Weights of a small GPT-style language model, trained from scratch on English Wikipedia: no biases in attention or MLP.
Each number is 128 + 32 x the weight over the matrix's rms, rounded and kept within 0 to 255. Layers, rows and columns count from 0. Numbers have three digits each.

# layer 3 attention output (transposed), 512x512, rms 0.152, rows 303-319,367-383,431-447,494-511, columns 256-383
168148148032110100129120062122148122167123094085159127120126102122176124114176099095078175058113166120125153093103091107132109092140140147120131114129084110134111125135137154137079090152104135050145123156082116140142116104122176077161117148150146160131112142107105129150154134189061131148167127175145167074163127133152162116121167051077135083113089057128173151174114167135126081111113
128094096114116116113197089117148097137078199071109148091149121136096072089105107068105044069141086111163135106118130110111147163081099137152125152156132113189141088146080131172158186095129154138114117118117161126151112139139106090141105121140107097071128104152098092090195174114093119097161093199154176125113136140090130168152146150141157189178098130136124142103100140130134097142177
121100147156095182116122149157147165129057153154151141162069145136133112137110143137116180132106073069115125099190090142146127080130103136097165087172121086136116147093112142139082219134115133099109075134136142127118159114176164110120119122102114146119074188110124128104108131142120107104162138202169107255165139128126137153132157071188099104174158111096151058147117210084116183113142
141110092136111091120123097129108160163082209052124153132118157125094122125144165148117179134138141121131107094109147144104168131104098073133222163150187178139175107122107182134113167085101147157121179162109181136122138105131101112094155154145146156105121115170129102126095132143120154057160115116167076162103116077123087133146208124165113135135157178152149137146117138061138136110173
098130079140132146071096156129119115113127150138148141130138138141178128137188141129206088137082124067116156154115111139097047145170123182127109087093222137107146159155116102113188119082146116082170095148130102094104068151092156153102165098175119103111169078136139131133157155087123085160173094114106154134118079134154118166102128104151159160139155150145155120153139185086182165086234
152167145134131136131117133110191142135085148117149120075163127128162122186145082157111168151130088093161140113116143105140146105080092108102106110133154098137117112122117118149171109041093107106141099180164093083096135159128099098139133114164177159125196161169126122137139143124058181102166154146075150112136176106097140104101129143092153120157152108190122092130105172165101135157128
070106102125137086106121121135111086160132104182090151099129157132116106175136068141126086137114160173147134128091110149218136128168170174101077105105125120154139104125167085130099070154126085141130143095150116149083135122082241196141126059146169080139123152113179066114160144080084123127129104128178097128131146131116095107121142136095080194157117110114123125125124168152073098118080
153118087134117094111113095102162159161179129135084122130143151126141117131169091102116158079141128180164133070151130171105133103103122168101134136139083137133124112159123078079165146078154093133131191111127141138110130145156080063109113148131089217178104147124148197131149133098137160143047145113098115127115133146151132146128067084125127163105095105115168095111122156137088144138074
143125161178181112154101086103171180193105141146146091114168113171113131099119113094096154158084115153092177170156135106126146090075132181064171123154107137121118124045099110148105115133122105133142145122105086173158110084133088084141091120088118094103163187128110063138119119167104124106141144122166073177146068108114141106112178118179123169111146145112144135122091063150148120142097
095067110125196063125139105098131106091146119167088103098128141140107078114164138132071083093113094091170148080150159124172194139139123146105109086141099130147120123114131124100160156137106106110151139138098149125144133151113186176107122137130102144144081183170108092146138090168107173129129106124061135183132169109135120102160109113125090107130159136134175141161168155104121132093197
125168187098088106096099152139167155195170145115113079126100090182123168204161115087119139077152121065184075148205098136109119095163148164123126157163056155134103147116147131135197131115122166081156128156152078152188173139180136155105150092109108159214104108116057134137123184145089119143120082138138164109128083192115166094095104148119184093155119082106136118148115156202138096147056
133071112132173160081128142126157116131123092135133165135061137165138090086127138141119146153029081111139106104154165117081142106171117186100082079106133117128113121185175088146137129135066107078109106129064122111136136056086128097163125120065108146189121149131171073159084145107124136153148140110113148161129112108136133136082148128120175153104123136118118170129083077187150122096137
146161080110107165134093132158162156151142102127151156122099160115103130123114109149123168140161085164096148200116137139158130129152178111144091103120114072113129119156129182089124112155116135089121121098154127105146115134135185107124125169100071124164151129128173118152116134165139116165120115120127164133074145116099077112162165150150145128142107099121165137171127116140075102127151
113151139107173180156114107129142148161126133103154116112141139095137120155159089149117099134136141169146140104113094096144144171188093156133072152145150112131086144188131124120082089121122087156177142132128151168117155106118155143097105088135195116120083058109135140138103073178178119107095187155161108100101108192104115092122152125162145126173117162154227219197174128172175104172131
147113158112094158108046051150162068113169137143170070151103123163118145110150085113141143084147099110137087134161129144159148119123177155133159079136125106173119115180141131170122144077117131109097097133104172124145103114179134125047098126115088059129085144123054102154114101162098124161077191144162139171153068129126147155128120180139119151135167095103127202119104102151126120130126
148131123144103075209231101121100104154137092112109147131131040104137116140080135111124145098102138139109131108095052113169081115092150128125150099113100149117076197156138142098139116087152114091082158176165146078145119154130094186154122093129203083107197188136132142074144130133155159099100130134121115111095103130108122093170112195120102128088169092136126128083107135118074096102162
102124177182135088178123106150114132151141133162118097145138130157104139110086144108137136148135103113090089113093102119108086151108080145166068148157135070128140149124119127160095076110124203100123196121124141077114161088122084140111137137113092147132131088119064127120140118152166118107125119129199138107131093096121127085132155081100083143107114098103093085073104198068118081151160
120122123153176153156159100098164125091167096117137078131130137150160091142104117133094127132137106196138123176149109149082161204126128127115114145117169145157134144144116099112114164113097144151127122109082081135061149093149150169162133120133148100134190072137150143149113122075170117148135151152100106154132113132110078105181132113142182127116102097119204156135134113081105115112179
199079167123119184115061118125104159109121185089186115098070150141150103108136158170230159110121157147160133117079172099150138108170133154131080086129162120138168031095107134086144115124080138139101037129078103123089127114138080149175111162098116108150180139127139117116110129099140068132138144090144110103143123121131087133138123149119180110097208122135127161105180133115109119137122
106155133173107120112104129180137128131149129146143133140132075133164141170101192150139128084163091148156144081131128149100111133092119097169146147073128162068160146139139152134196126143135134117143142100117124100096090138108071153148104109171113102129177110140105154153160168141175150102119129085065048095085133147163179110173123148053162139135196108120100224109141122109122123153108
143100089140139144171101129175165129087125136147125161105147091124129142105119121098109113116169183123162166145095111103184079086139193110139132145136107145141073158132128178113098146112124165092151086218155076107128127197131114138077087115048130131117134090144192136123124128131153125168071116069170118121128131153165108091134105111104167076157161148161129165113100081100153141145118
154122070179159149121168128161106151160186139153134145085159138090121081145125149146084091127111144134105160159108121095111169182142096133151103134122072151107166123141178157112113153127094135091112177099124130176126119083148115136100096125135127155101118164090129127111128134109183130170144123140143121143117140131064112112076137094127104129096166162098126167153123124120106173131108
133159116106078100157158134106183125172155139086078096180089098136168143169062127092135140125085122115088117115069108129169137157094136150101161176093119095083090112133085168131143139117172168158105113153152099122118119098131151125162130100168160137128158118111159083148102125161175064187123140132063157149071099100156094152143159118191076100105136147088073084114119072134114112165106
156177144107134123083101124105151170112137127159177130148102137098147108128122140183080115118121088112101126136066114147124118163199110179178116114100120105138117129124129171124152119114090162133150098126095137113108135116191141130128104184096059123158165139146125127160083152159140191179119168135184123175129084136155139146164079091164143119127149145133174197150134181099162100153185
105128091172138151137095183165095144099135160134153102161156142118146163124152155114136101169154116132120157087119109146138134129154105139108136103139160138131116159143141132149080190166108160145173128123090095129113157141102232173107150165140118057098135154133139078166086156182085152116155157133153163088141137135131129104150099136113121116128168117130138131163143111147100119129120
174152130099117147123131079117098109172124117081132118118143103097084118133098085167079113118135152128153085027139146090113125118135145111124165191115179160132094158174113137131121206169110103149131076168142109106137112121119174149122136099140133125146114131187034145179141144109099135131197142119135121136102152142139169136113096121150186075152143127161125114124138106103148139122118
119165151121145143154102146064156128111118139175081117153192076100096125103140155135174185095104099086123153144177141100090083091067111114123163111155145149185107156099148146098145129157120153143101142073084149146060198162128103166080201162157119182093206126164175152072129065147148149139132132128147156095130102168128174116113141113130116122175138156136133128098086125115154099189125
122131116201115132090094115160137136088131085144106139158134124157123075169127123113192164101139097158104075157151135067211133123102090128123152116113181065123127103103117110119107126143177156116167183112124191110119225163169105109088161145080090133215100143159116158116060053112127127063159111047150150138163179144117105170131073133091082128136187142136171154145106121086055141164152
177128141139091120095193130090071161073193140052153070129133134113074097151075148140136132129172156106106165152106167104125108166098149129173094112072123149082170096165133098118123081083118120120149091114131202138151112145085104178183115125176128167097123132106136131153168113147141150101087082162085071083160124130128217168151148197162115102098124147137088164131136127086069120102110
061082153095144096159136115154160087108142141175136087165140136102147086135111131154112054136117142129159115081150125130163090095101122183073144148149135156107081117086076157101159166129130165142160120129085125114165114138123111155146125156093189105159128182090125141139128109035117165168150131095106176138152135155115143148110114151187086156120157136088147131131118120132104140105175
105128143112170176127083127091126172143113102109097127097080064105145132142090164129167102131104146140159135109030071123165067156160136177120078166083125103072124108148142105172126128065137149061162145144059089181104113189141149123177114093147125163171139162165090134130137098092144106129114064116120132159141173126069156145127137117139098111090115049152188094099102116088112102138147
159122150117157097115154148164078106109134125122179100095117107078159143103124097126123158131073159171134083145078136165181121135179127118135095133130132170141160131145084085079170120185137166193111121051107099115092105150161182155132139142159141120137197139141173152103059111102126101120108105166170096162097133191218134117114106107181052112119151057151131125147087082130119099076100
047134171123150193117071101130155129131087084178173093074168131164086125074176159138150116124071093129135094091097153131157181103179133149159143110153090118129105142118119132096163140214123178169137102147152148114114101131130130059136096153120082122150141077162103132155150116057129040119092124106081097167208119212165120128102144075123121102156083144147110158156123153132139144077131
115144109087122165093155176173137098140095160122127158204118086125182157130134114127109147162118075094126144151113112138094091158144103092120146134095149146128090126136127173138091125112149125099142152095067095162147122135131151177116137141103118094118193172148163098151149116144112136093126142094091107104178107159078101107112146131123091088127068149095163111154131066196153149086110
179153141122066149129186130131083156131121180133167152080157156144176118104202154098120038154147105127086143145059163133128157129155168123183204119092136078073135094113094203144177126157132046142123119141115129172176152168112152178124159134177120122059116155098171142128116116081150052143117148049193059201094112123140158069146066120188144145164169174173080117153115188142192127138180
087158108148094067153118177150113151190190130201129115136076177167102129091085110149057146138175139071127107147081124132086109086084180145185025141172131119154139098091189100099113131123158130126131109114200128124106137147117118155127186156136100146093154205098088138213195113062169135109115119113142136110092137143149143177133120138132029156064082130132099117158144108161105154141115
060167141129119127082234183154038136140095098072122106075131110141153130116161136147095201127104171048141128084133099106135148126100126126175081104152138152142115051108111145101119086126060145172145053105123094126158195136158089124105182163143161143141220100127156123162082101103106099158130119191142127173103136099129119125149154122093124175079117097159089086135094143215139113098148
110109087174147113134152131095134104094108219131113084184112062113102122096123099160171126170156084188119080123156107175083082150103145162130070195145128131138104079163088151173079167141114119096104178118146115204198054116128123106137083142137104127088200169129138089172124030103172091136104156142143075161123139125121176184127115104146148048117142122144112095222148103058190166120139
106117170160142131136154097108174129114097079178114095165210105148125116081153165194127087073160145141105084062112094103088170102132111163168106096108098104137099146094092182143153086177062084132075108140202130148062176139131145129102064059126086170153122134171080162118134114139161122114165201152132115142125148155212119191125109203048103126110126092123165121083121138225087134179123
070110086147205127127187204094137146114092106171095165023154152116125092116089164226074146123116149155185124179095137147176163134107121065144091166191106080149120151205121057122127146115136137131177103105123122083145114142151189188189149193176174087130126105144103142116102119096084125156143203141111086168042148084128115119170105183111102052122084142067155163089153117103125106105194
111109110102156112134062078095125109092176115089112127088113056068112175111080097116108121129094086067098146211101090112059045079094116124114085164084137118085135086171119129094104100069102086099191171105128116077150245134154099145102173168188141122063114044135135142122069142109100093119109043092057179130129221107125154125139114097111134106213078165129115105146090087095156228116132
148183159115063202142089076129134099064111127172151188134088085138179163129145020109182093198065134116075121153089229159112096134138182133137178124143166163094111112132065121209143132101077117156146047181187139137121145152026092070111105086171130135120143169146135132094130182104173131142152124163170097162172061193111142171148162172185154082097202147221143112159109132128110228075081
138107155168100114081079184122114097053181159116198102191028112099125177138148179157123148188126191153088105092093100151168112122118123066226117097118082155093114214086176113145133182138116165132114166070182120100177123211106131142101149137146130180184077202134149151108110141121159093050139189082052108121152087088130134135150121091069148156138210117130168086108119151126099123141186
159088104116087148226119208182093060132125134110110055132128114162143125186142096112119158166109144091141131195076131129136170127149186114156143132095106119129125040071154157147113102097074111137163161115120115103117165118117196164169113068138109185132070119123103207188148171083157103171101112144105138134153121167083118176104160148206096153110150033117175101186078127206148105132111
132135130049171104133140142144127152101124114096139179094145040072124145114106157164135216127154206136124189138133054134076092165154129105150102115116094113122127163051104172141109117143109108103115139128124141170121105104091141188159132122142153114130136096106157174111179108179142151118133188155160161110177139062113148155126140184163115155098126153137117176133141098146113112106199
144136144158171131146112150135157120177080082123070092089192106110113166044136079082122129139214154108065174155130145154188138130084148102136084163157117145137103111072093170124144147175167123169146161141134103139157101107116121110137137110084216077153127120124151206095200131161100084180139133132191151121206112086128082105138152102100132089159142143154133114159128179103158130156139
158132119123140098121106081085099063131119180081165123141093181092122131127154041085144092082158120153087114194115087083090084158176153131163115141098113153184147167133140072186111102054125158128150183184180177134131186120120108164154057071158148193136137081104045131113065132140168150095156129163167110163094121071117150118148143113045141143096228134145168074165084132111134099143122
128153150138139090141090135083110069132106097152137132092106111111087122166158123130079145141138121126119120134168122151091083121183214160152157133117130153092153111112112141095105217122136076091140097118157087105063115091140125144097157088151092125157145129166093130104213110151097104113131149104146115128128080146175125069083141113170140103138179102093171076132096100203083119144159
118131172139183129136140048112218164138073102137131136165118125095125104127134184114130092192159116125135168171208145135164133137163057119172128098163118152040116216119172090125139164130164169087189110151143080119180159191122156072054089098169144108122107069119113103170092166179114127153176155127083142114162155065146118100208047087128147108161074159100166143130129133126124128100139
150160140133123131056132167098126139112144183079129175082174073158092200183161141155087168202106096138090117129133141087151111132160150094116096150137136140113114116109126126120114113142131146146130150094088176183185128144189085126152191131109110146132100122135148149146194134168083154154178151173159087165111140163147110137163121088152168158101122140134109078100179198114169125167107
145148170150206151127181090106131135162111160133207157143093126148131137079125164184146151109116129182140170102147128191146096087097198134118102184111127124130144116144082085169191211087120126090149079113178147086074169141127120111131140110178105053100148122158107163106110061121068134154152161108116062126121111125136053129120120158103116187088144188146143110145089157141158123136125
158143105152145133138157152148112084141096156115106159113145094133125117095108083164127089176110164160122140145142064128147080138154160134142094148123132112120132117074133102072139164110158134167161104115167115066177138097107163103108138112094165153125120140159156136138082142182175096156172182142124160125100145147162113161087156139080147053187088104164186114128129133092125086170219
137080158157109111151123110125162128125148139137151126158104121126119156155107083142146078116102073107091123108116112133146164127165135121136175115138125083123127064065124162092169172111154126088080120134113147078132126092110150130109113121139128180112166147156096076114160099164106153147127135182166150119137141192101146164115126097159089119099105133125118151108182140126077143108139
084142120144152135091116166114124090134097110134119175105128100121132133105109123141157106169139139085107113128153120131138154136122162143132147119121147145142147072144115128112140130094166096121131105134130124176111159180118118124083116154151087098074078104117134110111116111104145100087174089177108129133181097147110138145120121091169176164146143099125185094104093119160128147156116
154128022147120135167160156168119151112109168114094175114142111137076123140115146120134119153142156098156106126100128163128136097132127171125122110186168150138147126175085167183130120109114095127127134178107087134094095158103183136129161105136079142087086114096162121107135175122094140143122159138168169146071130129119146134141126101120146136127111120093148063149146093057135092183082
147066089089132178142148137135068191152170103170164104131107124130069120177103193139109146084150090124133113130136149146166154169121144110179129155133147110108136128152095131150140091087166196129154123140198145145186117106149133182091127185103134122084071166102121176134085128128177133143166104133128127152162155145122101105132163164153117127140162101146121140059118138119121113125137
099182132123158123115122145128066095149118121101098098153122093091137108153115088110096150126129133109135147138130157133101113169132119104125092114164193180143153093195114061114200136126130061126130129124147142089151157164142141122134168189109167192123142097133163097100161139098059152179105120144156116124111181137110159151135160111130182106108114114133148146104092155133149129174107
182142114154148132103160157122109087105078128129094085098164139117111109180135103096075110114126134112151149121132138104102106096153140120107162142102088117109143102184138139147144106170115088118123112117133117090077090146130126114081142106056071111112124175106121105108081091171132162136153115130106138149173138091103079143090140159119142064106105162120167145119131144116090134144105
120119127187111146150152145132148109134121140154109133188137119194124103105141138101168102126102181151114100123136116105193146103131120105113133118091150105097108157168108117109124106154119141144090149123143117134145119160106136071146121128149144053150092119119148123138119109117142094155149116138139103059109143157093087104130131129122094095118157116118132092129143147120087124100196
142133158215199114130148129117148203142147153114179087088161123135092150170109126148140129099099138143125172164104111099100126123154113134078127095123108189146142087077132103131151078069104191112100175117141120098103099123118086144130180154085103106145175088117125200126155162076137079137094144142131114108131137131067133142090149105150139123137120148066171203142194112138146113151099
135148159130122140163116177098140118140170174133142119081130179119122160100122163124094161091133166209130127135143123125082238173175090124111102080145075167136154126168155106149131121085123132137080157169125161164090110124148090114150068130107137171140177101118145131106135117127152054152109127102146135071088108184182096113142145122156174144120141132134086100169101120105121112156121
116102104159103112079130131133143152160083128143175138115111115124120134162135166128140100147109128131149095103048180179130156107158157164162103118147112097109151098162135149118161186110137096132148154131079174145138139137120093099101112148153173118120155134119126093150120097115123162108138058136081147134141104120171140095147112108121129089073124164132114112169107147117083125161173
116123100151065165101149160162139134111140151091145131136099141157128106079119087128107161119139149131138143116147117132143102111103134123172140181128175162118141099113111136145160134124153126124109115098105130085110102110135164118127107196115140174112150143138152103087113173145128028117088123130107136180155074163150130138139174104111121158130090136184119089137139172153160176141121
064106091100093125131092107112125166160104149137121202118179177167148149063114107189125169157126158129124131090105218126078080114096128166070131070187159148158116151151178145129080148168151070117128184176137139112086148128148158137080080134148121147204119088172066102146091160104061139145121107132107140130129114110146117109060117153179141187182162084148128122132147158134159119113088
077110086148098130130175139148115088127107100128112126124117149156096122174145127112083147150152133128093163095140129103137097103106129156115096136117108105143089171161088173131163151120103052224138141118101095113144076087133173101116153150165111119095163174144108141087142101125091154148139128182106115100133151145116133151191130094136157120130072143171158116164148105168117107104115
152110096127150122108111131140128187161086126155126090111152064118131168073155181083094138134109184175129137130145135127070191109152101075109125147170179159101163134109143180099143092183057135167157168143158163118147109134119100157092151146130112106074116086094070160145126136162119154118168142164127115097116089135166102141146137083157161115093136155180126233135178153164173085146075
103141152102137094113140114110119129153149116101139121167130119128152132177180118168188097103133146105113176124142145118135091134095112168110116127079115097145142155145157102175113184125137124086124151104108121096134117092162117126115101197129067209144118138143108110133079102127141115155162117083125166211105032149146111148164134156115131149137132143123129114111131138140105160134121
186177153139149149110172162163124128147129120151081169132128094116139146129114085059124142154158163164128192134125112070146121105139087105156120117172137094087151118172115131119117090111162108122130138126087072066136140112100107154137177131144145093139226111170069135073125141132133115101106180158164145113118136110179139072138122106169094063110112105101128075074103129134072131108132
092132124172141076155160099166168141128113091099121106123110149122101139104139106157154108116130196122147119092134092090128160112122089186121163109138120142119135156189146113086114146149146162119113155142155095137120159095085087084108113093152172124109125136110165130076095140129159118160164071162112129135117084138140106125124137117143149166129155129176105105133150173138113147146141
# layer 3 attention value, 128x512, rms 0.0768, rows 111-127, columns 256-383
126160145101052115103115121104111127141140141170095112121158097087008161133135168161209141153124100156067156171142105153155152137121179066151098096170067131127126142065141135148155119129155091141130151126144162152105162140112101064098064176074092196146132139159159110109176135128101100130130169154172073041157118098140099164059123139172091145060117083165081063106083168141085176119080
081147115190142108158172112071128096098170191142084151129136170079109127169107120121141117120137200121093108106155088153155116141159142170095163130099146096115114205146111103135131160183135139126084099125185122166154167098099129118106142090125166129143067100134081158167068189132129184157135134100154135140120099133089127154133098098123139068150077149163145169105087150099108148171116
142121081103178121148109114173147070123117161121098113040146097120138111117182084089131115174154210187073057162084120103144107141109137147086138148139170065157127056078100148196131131141133149090158108108141115131067141137105114095146098129083134112171103125081082168142141147133112074128113103138152121115098123135105106129124106137109120163136092091107218089120085089097141145126097
121114167111128145114161179141066110144176158150107173137097153143120125116136133143138128107117063121103129173169135092160150163151130141119103154165099074127163083113134121172155192104119115163138083114135189154114098118163154104126138140137114121141126124112088102124125122126183165148142123094099168128091141128156171135117097134131087126157178089163107140137182117140098117166094
088083108140148086163154117126131078113090123125154123162158158075135129145128155099220194155123120196137127116074173159172112141110175144088136170163120153117073118181172159079098164140165122071134118101145134123180129190112110121092141106132128146177102126129147142165097157157098121083161080136123132150152102149147134124139080095163154070115139135118180105092086165135151108110165
087162141087105098111161106141123201114105126088159159085123117120041126073151101137105135097131140117146136117094151141143158117142149092109116150169103121206130114111164117100110103127106129186114116176065159159172180129090143116069199143150079159135081144164179202128133162128119178111157106185098131123197148109155094128143156096102091128167131150124123140193093125111129134116137
101105102183164119133113119189126130115066136101109158147181086150176150149151080112138148146099108125147094084216133114122166128124144102130116106106097150110092111175183112133152201149184128120075079128150113141154144067138129152173147060119148173158084112164153141144069169136153129134114148127122165034099122151122072115125136186154109107123139137133092127131127174122093125082142
138205123120178108108185065135109148123172055084168141161181131133095051129138172170081147089065174140245155102131086168108142119144142131183119107113150104136146159099175120152123137163152092128086137145174185141083079105133116125120196119083110181097195103067135158103184150178158139121120124124144160134104116108112105076125111094115188076084109131129159148114136171096164081115170
127207125091088102112097102125113134130090116148143140132135154130129134154085145139105179122143123137169110169129083103140133137110147091156065159133178110153155113113088155087148079121111141130156160161053157158118163156145127083094065152099178143119139107103168145120154113150126200168118150152099126135132166109127161099125107084152157164113098088127144145158137160142114172152129
115071115074176144082093115079106167125109150151157137165138104086163123147118128086060108192149086157121144157031145131139105115121122149089110143155147156134124142205089132145066148094099134073143116148161086149132056132148193099171118129098098120130146092112098084079120145128089178107089127129127092128110156102124093074143136159071107137119110173119133108125137156149082107131058
094098125115113063126132172092151101121153126115135057072079171156121159122109084068110174063131132163116080127106146165129115120098111137110136155125131150120134155104134134091143125145086105107170136135093089138107060098112145078146074160168093123090110155088103153139149127086121089167146097122122143109113072119112120100148140096118090129148154094121101093097129120060146084112168
105099118161107143133106161117075080127123121154197112159094191082124140165123161099132138211101158107147109067113063126096151135119134136087140145146087140190078087150156153131188175123106135115158115166132131100156130130168150137080169085114083081147189120123153086154097128149079122134122107106145067142115139149113098102138091132209246094148125050164178135130101144158119182157152
114150106157115104132142099080161154121132137148122127108092076168105160151179143120091147132116130164139128140089140123095161135117039107175037179069119149136155197142116089136091100177147095016105180138097178197169122106122125113067163132085087144144075097150135136086097103157161143156149067140131119101140076214147128147117146131082128195182116137094105161161155137129109117114126
147113142152125123073135186130120134119146181142149183162134075120168120098131133110095081091156094100081147185174125124077160076118097131128108136078128076152158136105067158087080095142090201152080096094105189062054150119134110135113147076125129128108095176177128147147116180088130133138137129126169081060098128120156106152111094057104127112136110213105111167148157131094176157104094
114119054100124158157161086102141103124077114112109130093143104186109114188134131104145138123104089088075129121064075131131138135104143118235149106155176161132136078193162111104096114182085124131106141121157206132075148074050064141175087221121143123103141125132136120119073044126052093130134150110073135120153126106089054117161159159160169114185098196101103153157146102142141178166129
181141099096157089094129078127118097075125169119131132145142126079162123178182117155179099119175116080118095088140168173113170195117111147128128054070164130159098186121139087126095190121146074131068136136123121169127130142090153203131085157120202082106129105134109129130075142100175120119166139096157127119137123101153169108143120133145129117082198143167093130135111140129175140095202
156158103116091099165084080150131124121044071102076102154088156121119126120101109138135160094162092090076176117139090088149119149136108184114119155155163102117085108126083136084110166119091097122100065143126102167111159152146108092127159097116163205145100107124075141097103140132151128122157119137159132134128142174144142114109148178192151156109119066127120135054133099139088130152111
# layer 3 MLP gate, 1344x512, rms 0.107, rows 0-7, columns 256-383
204090106079044087119155092083134119144112138130124133154101098111162127109113148082165111180089127142138074103094160147174108126168109165174129109127139132126152107115085097154119145175144101145119092162136154101146110127139097138093167145149126167079171161092113150098155168095045125088135119188126154128194150082123150133093151115142065114164138163045104135080146121096109122159158
157115136164129109047117110115143147107133118137101163072126086169107126129083131110167122180107151190134090166120130143130146148164090145061136110140129159126107122145158140102149067195075124146130132128144080104087110157113160070083108134096153129125157144134166148014112124096121114146113200148097171106153126118148055133160100129055130152115138094108144216145143118132206149107144
127107167102130141151167165157149142182150151181126038118148145174118107162136165089177157131082100089077118092161185140124109133081108135178161130134087063111165142180120095106165155121169151153169142119169127190143126090103126182074099077104103078113104103169110131176159109160151167135137135115139116131115115199128139137121112078117163152173143112174115115176082134149163204121177
144139146151142141111108135161104104156170130106145114104153099079120141199141090176186163152093168144156099168095137132100134093109137095111096092200141150167107108144063105111106184105127137184047095122125106150130151190134102168206150131159181141132118150171143124072131096120140086080104122127062083096136161043055119171051158157147053148136097119098116069088095146087219095149137
093133111093165155142170119113161181114148080130123082167151125066106124158075123166134155104170121146136140071158111140199098128094194072099096047095134079118151085125086095135077149108134147141154101169079128135129172083124138186108119103128180148093126135174131098149184108105154118138149093176151120124114134137167115109166121081128078121128139089167126100135139147109077161200073
099077176160153124104092168158131101103132159165155092136168080125148169104151175121105128140096112082114152179094121118151107069104125095127150110117111115113095047134221100095112152118153137147080161177097068155166119116160165076117135156137070161139142157128118117195122095138190084099074107091149085154194144131142154140102091078107123106099088109125122122089098137107090149093197
121120163129111110121119125185129147109088102119189107134178120120145119185167101133198116118114064183156133152111121107193116145077138168171198100115103141153121146193095124113176138155172103163125148091103071066137138113175159133171125151057097138134117143153177113174125157095158109133127098145095109121102113142115151168130123164159171148132085140121126134147137155110132098142159
142115142110097121083107179105066122107142158127078122141146122131123108128150106145109118126108097150172076159094125130178137157116103174090119128111159090085159108157171135127087069110125106119139127129152158123119107193116128137077179125084113087158224087117142111070154132168125172129139129099139108161130092156190156147073123121100060123122169129122133090078140151097182080124105
# layer 3 MLP up, 1344x512, rms 0.107, rows 0-7, columns 256-383
162110136123177151114095132119148170173151125153145177135150118137156109144089127166133175177082104170105073172126122134099193134153133194152141144095136171156125101167142131107111160179084158118121130127121102121133146105090131154102161168158117170075153133121124096121119129099133144125181130199146121132168218112141113114121105099098117184171162149146197123122078103132137095134148
115093177156135074137134155130140166117115162120136148161090115099141129154108129123114094092124150177053092075171094121126098109162145166086100080124192174096162080134099118146067060169060074059153138080119140134095155111161132128109144175183179127100135086111131129178081060090057145144127107098173150145182118130096088116157095078175115150099113110189109160198096124133120151105110
129095080111123123078104144071136132184126173144134127134117180120166082104107157153118124129133139093088138087143072127138142140110110129136149157130118119123117187062076181128133145062075128131143060150141107132041105105163060151105130108089127112134152178097121176131077129118102147207103077102105158132101112147144063136146143166110049110125129187184133081074122114119154130128159
099144098156107118131099161193196086102112138110100091154121116101116100146100065145179122139102130154123170123142119101104121060116139085125129053162140136170116135083086094130069188153119120155099147102121091130126112200146178206151168159126146110145128141169142084155105129087152111127111141112116099145122155076136097104156124122146059138140114080133173115127100151181164140116099
123056153136105165118209146095124136088152152127166137193087113161149164069165085124096102161132104132141089182075094104044153167142129185120139130138106077118150103135208128139155102118071087113121177028175119166145104127150113078174060129136098093135168109095125113141064130176120135116130100168128078169122147104119160137072163170110135134146167136112113208124137121165152066131160
118078124178136150092142159161160048052113155131161122123196085109132134090151104108114140160115111111138130179132161166186078100063106146150163146135096087173099091138150131123158095076193095152121177120094125088143107106107138117084110166138110109158120123108073112097065123177160079171126090077140144122104136158116192108051073096116114060195107114116098140113125107143055078164146
099099085114174110192068178127088105085103108152110118134152177152155133089094166099111096114118145133088127145183104075074139121108130132115120154133154102096120141078162147146133188184166148092153076142144182165139105128079181131074142149179185200107118121133123141062104161178118105036060137119189169143145191082143056134147158065138079089160238112204117119107134121126151114062171
174150174137077135089127118113154072141079130060140078158106139153158152143083160139160165108103141136156112179163084129096098153062187172165110120121149119139129074148109110138133124158184123158066133184159167141145135140131145073129119100134099133165181075119100194200157139130133084099087111132217066177123149172115156117146097168120157180083108138098134118087183064132129166185150
# layer 3 MLP down (transposed), 1344x512, rms 0.147, rows 0-6, columns 256-383
239105125198048166152121162122162123110139086152130140140081203160098143120117174095125195227111127045100124123143159083112124115089122113130098108111129087118130110085070080151163163115149153114105064162170178170147132124161120153108144144109126191115130155114174169130199139160175107080113129175170086132144133133158075170100148087077078177120179156126140105106154108095145095139117
169141103145061132118138126083114134091073084135135157105159151189099116162147145163112135159102105112122151126129133135193104078130160125170055122139129110143103105133130109070125064181118192158096169095119124157134096120168154101117112101117145152133142152127155079091125148064156162174130175205119157097133120137123147131139164110116128101173078108090190091113155110125141140137175
083155186051089153129123110133157120132154105134151097115082098084119091126110135075133116157069119168134172146110191153121146124115124098177138139142153128138121150166147120127137135062090108140134111121101080084194178098113146130126061113143139122191122107152124105172123182145158126089034112107140064088114179088112169145050151159107136146108143118111155123182102099146087110128144
140158140131120137186076131078131147088126106100104174143093119109110125099099158128129097141168138107066139161176090163130099133132113126100141152103181122172137143117106157181200116135159152064157150119103093114082090120124177100084094082138127119090167183101107171219147158142140162160109143103114085153106119127147105127136120163108187170094137123154125193108145113149114097110139
114119121140113098078151157133155122109141143095174139122171113138129136063123065103139106120079155147144100113103138149027117142163088099116105152148153097117157052114129170117133109157061119086168190074187169105140126123141101172088115055144150078157094108132150101156100147166146177061072137150172141120058106156163174098190119097079141105122152106141109154113127117147143095144110
152095089149092064162163123162082120101155112176170100163127255113081067181137095120167133141128143130108161137102114173137160175143128142142114155187093132131136131130088124150120140121186134149206138092122161127168138156112103163107083127034098146066089117133112122149181099152169169106128147166201134129123085169149098077159129061149069081146149154170127136097117150161068119115079
147143151127082095120080125124146151170153150095144133124110089115162115192169141117133117136145126116080139127090166166134121148171145123147151066122084124116097129164088170134110109064103066196102123147156163175121182110166117141136164125137114071099132067092102136222078117062152139123167107092140118105102123137075155157088101108113132207145032146126150104178147152116145114136105